python train.py --d_model=128 --d_mlp=320 --norm_eps=1e-05 --positions="rope" --qk_norm=false --bias="none" --tie_embeddings=true --parallel_block=true --init="normal" --init_std_up=0.0442 --optimizer="muon" --lr=0.00653 --doc_mask=true --train_tokens=101800000
Each number is 128 + 24 x the weight over its row's rms, rounded and kept within 0 to 255. Layers, rows and columns count from 0. Numbers have three digits each. The size before them is the row's rms in percent of the matrix's.

# layer 3 MLP gate, 320x128, rms 0.126, rows 0-42, columns 0-63
090:155106138156124139126123097168134111062096145147095121153128091130090110129109109107118111110158175149168074125120120105164127159107125084133165071073160151122142164126120145149135141118092117
106:140172107140134159110150095116139122139073115125148094129120113167113123089118131119130127151155074140103147079146120117159138142137154160137137124121109119153144171143099128129113096116092145
109:145165117119095076143140085125101111071147142131149112108142128113135114154110158128114109143112110143147083142154096104125140175140110112124157163105162101111135143143155129145089149109149159
107:121151129136135162099107160115146088156103100119109123135129125079161088160115166157133115178124128103174129103122119178133132188145140117131095187169120101139146134114144139155103120127144135
103:104120137119124147165113133131099110168155132119135141100165115094160121096132091083124114097145122128104111143072126106122103122171115117136135124143112182138135090120119122143132082111141125
090:161111122113147093151135123114102119180118119113175123085125098166162116131137108089088137173135148139090102142124147137124094182128154117130116134123131147192113160089130119136099146149135141
111:119097142131117109110104137139139144155129089155142151111165140131148090102077148127091135110124127134160118134112178126150116130107116161133115147091151118092137140110174092133145130144113140
103:119193125144136130098095137148139143190167141104092189130092137107168144144141137177146134113139125140132143146174110129152147127115124124159108164150099118115118146108125130133143153141139129
110:161146094125138129128099090157115159100111147127131114145159100090138160147123110191154166132157113139147116153144146175095130131122115104135136124124142117103099129089073131159135125143138154
112:120190162104134142127132121085115119128115115162132153121124106136100094110128116136146129179101124133142125128118150109185115152168151154151110118105153105198122115113164106109173110131164116
102:144140137121103122127101128131164107146159148125088116101181146145137129133137103088163113100089168179138116129137144149111091146133124106122073172130131078138137160138108137105118160091137104
102:160144120110151154117119127120139134127143164084139149140129113145138157145114143102148149127123102144147089105159098162139131143145168144137112091078134160142117134104112132127113075149082142
100:161109111130126102112163080126121143121152113110109125079141122139138148117127183142137103128140138166122107135155123115106103174133145138134116103148160168117143168110117099107153097167119110
093:111132150112128148101140098141126107154137140143128068116138151119152150164086128090137148098142141103115125114143106146126127110106154115121142124135203144127165131125131178103116120107103126
106:118114126104143093153099117133072134140143152183110141151153138130146103124108109119112140169138083147140116183141129141106162148152156134103142161171085133123157149123143128138153082141168094
105:104133114183178138122122147111133141153099123126133138065141140151143147165115137132132150135075098149123154143164142126100096085131178150171136140154148101131121142124141132111114118150107125
108:118162122120110151130113132153151080142127132154112145115113144164107131101138156073159148094104112121137139142151134146099117119075150079162119093145166115110153097132144115143167088121142126
101:144149117113098143144101122158158174113160093112117096131097133087115144144146092110120133072115136134174135123108109168130158107125121084090134117140129112104115147130107132166130137136162135
101:132112116140167131131139141152141111151095186115132157122125130129090106111123172152102082151085197136127141128108137126081156142069147146158153156111085100151129122125138108132131145083125130
105:105119106115118157102134163136135164139129123142115109057156154118130129157101168131116115147104129160123115106120118145110102157090120095130092096102135154089136145155106137118136060104129132
101:134135145147113123121146094139144138126078103101172137121130114143144142138113107123098118101144172102164175167136127096084141131111125099156192097099161107099160121117124139121112192104103142
093:099118092142130143118163159146134107104122115166099130159092152115133133137149165153155147140136122152111143143158130128137091108155146117156165094114133090097131068130104154119140103137152111
105:140136158197132157154109100141130142099123100118158124099103114091096163134159143156112126139122128143148112146108164107122129117138103160134116118140133147140128136114148091100121106116118116
101:112144051112124112106126113151123107069120137115174145079171124106115129089106118123085140137105136170130098129166112135136093136120125093120130113139138132083115119120127132080080137113099145
108:128113080131112118086142119172113129152109097128127092137106119171135158126143174122153114099165082141126179086147111098133176100126189102177141121097138125151133141130130121123107128148088138
110:114135101103122140167140157166088088141058062107135122113117137090142129123103162136162104102153152123135146101136069125114159109094121113142106110160173117134141146093152142119104123163169138
102:138117149164130092141115073131109130094110135113136170146127135144128155120152141140124112116133161096094148126097111166155113165106127146081200133130130155105136153097120097117077079197141130
091:140145117163137164121133125127101168107107124150163182173117143165107096119147124134094124125113125172119128154099162139154132101135146180158132115152125106084143157085151169110132132121107154
112:076142138127127127102167112123100153141128119099110134081160084083137135103129098133170146144103131114089101105118156078098118158135121116124136122129114169130125112133095142106122154149126120
095:121138121166098113099114130162133139189145119179172147097104157153118120138138102148111131107109086106143109146145100111091140133191175127121148122116129113097142149151147116097152106181117197
113:150090120128148148131144149121168136098128107122097156109083106174137121143112092120125170125128131109154124083173140131118145117154134131142128123117142117169139116100114152148174110158104117
108:109104143133189131145130158123109127108065125128124094136155125129124115124101149134123107125116139160095095139080155134096114128130145189123125117101109156149126116124102104126162150115134124
083:105179108143124146124143112147117104129122126123150129126163099154155177141147146175082101143134156137114125127145108110147089122128069107114154118177155124106120132148170139088127110160107094
105:132082127135096099144123129155145134112107125121155098124132113166141161140106129127125140093146139112097138144101109153080148129165096131145126142128098130142134145147139122126118122154187109
103:125137117141158118175155166129162136141116104097120130131099168072140131145114183173111128138108104134139098150114139116151175152124104102140108151090124143116088081108127158101130119109142150
099:135109102115108138108139140141125137144137153070113116124119108138081096117128095141139169116140148125099112112101119154136170141192116112144133086088087172103135122149077119087145143100144143
092:131073168108108154145103119128132146097138137139116085149135138091102096116127116109126121131138137135154109159093107161093157180093136127129112161161152151119108152149169140138147124145128138
113:145135072075121119096131106150143134096076157111099152139108082136088142132153128110155125152151158128160153105152079110149145142122159094118165145135167128122154149120141160122136121115124089
090:137110137150065112150108129113123089125144126105111117091132139117123147132117123154166097080141102129161098152115124118137139102152119135113098141126105088172141146106129140143134086159116120
106:133152118097093114135100135126097151097084090120166124129142157151115167114112114127149140104133121149109157177122151104132146104118136136092116108104085159127101114119115128142112149118149144
102:169122154138126084187129142131148183112125104110183134118114153112108157133134158142131113120110118138131149125098130156118129202139100149146145144112131143155117119120146131119157139108102129
096:111074119128163102116130124107122099119115145109137125122110155100087115141152165119199117136093136109135132132095133147141093143117126165158124186133119143131104092130150116089151092100155109
112:133132163125105184097126169144133140122157145094105123146092130123118117130132126156154120149121145137124170167122161133122115133162136098138135139159137101116155132164136117115163110145142122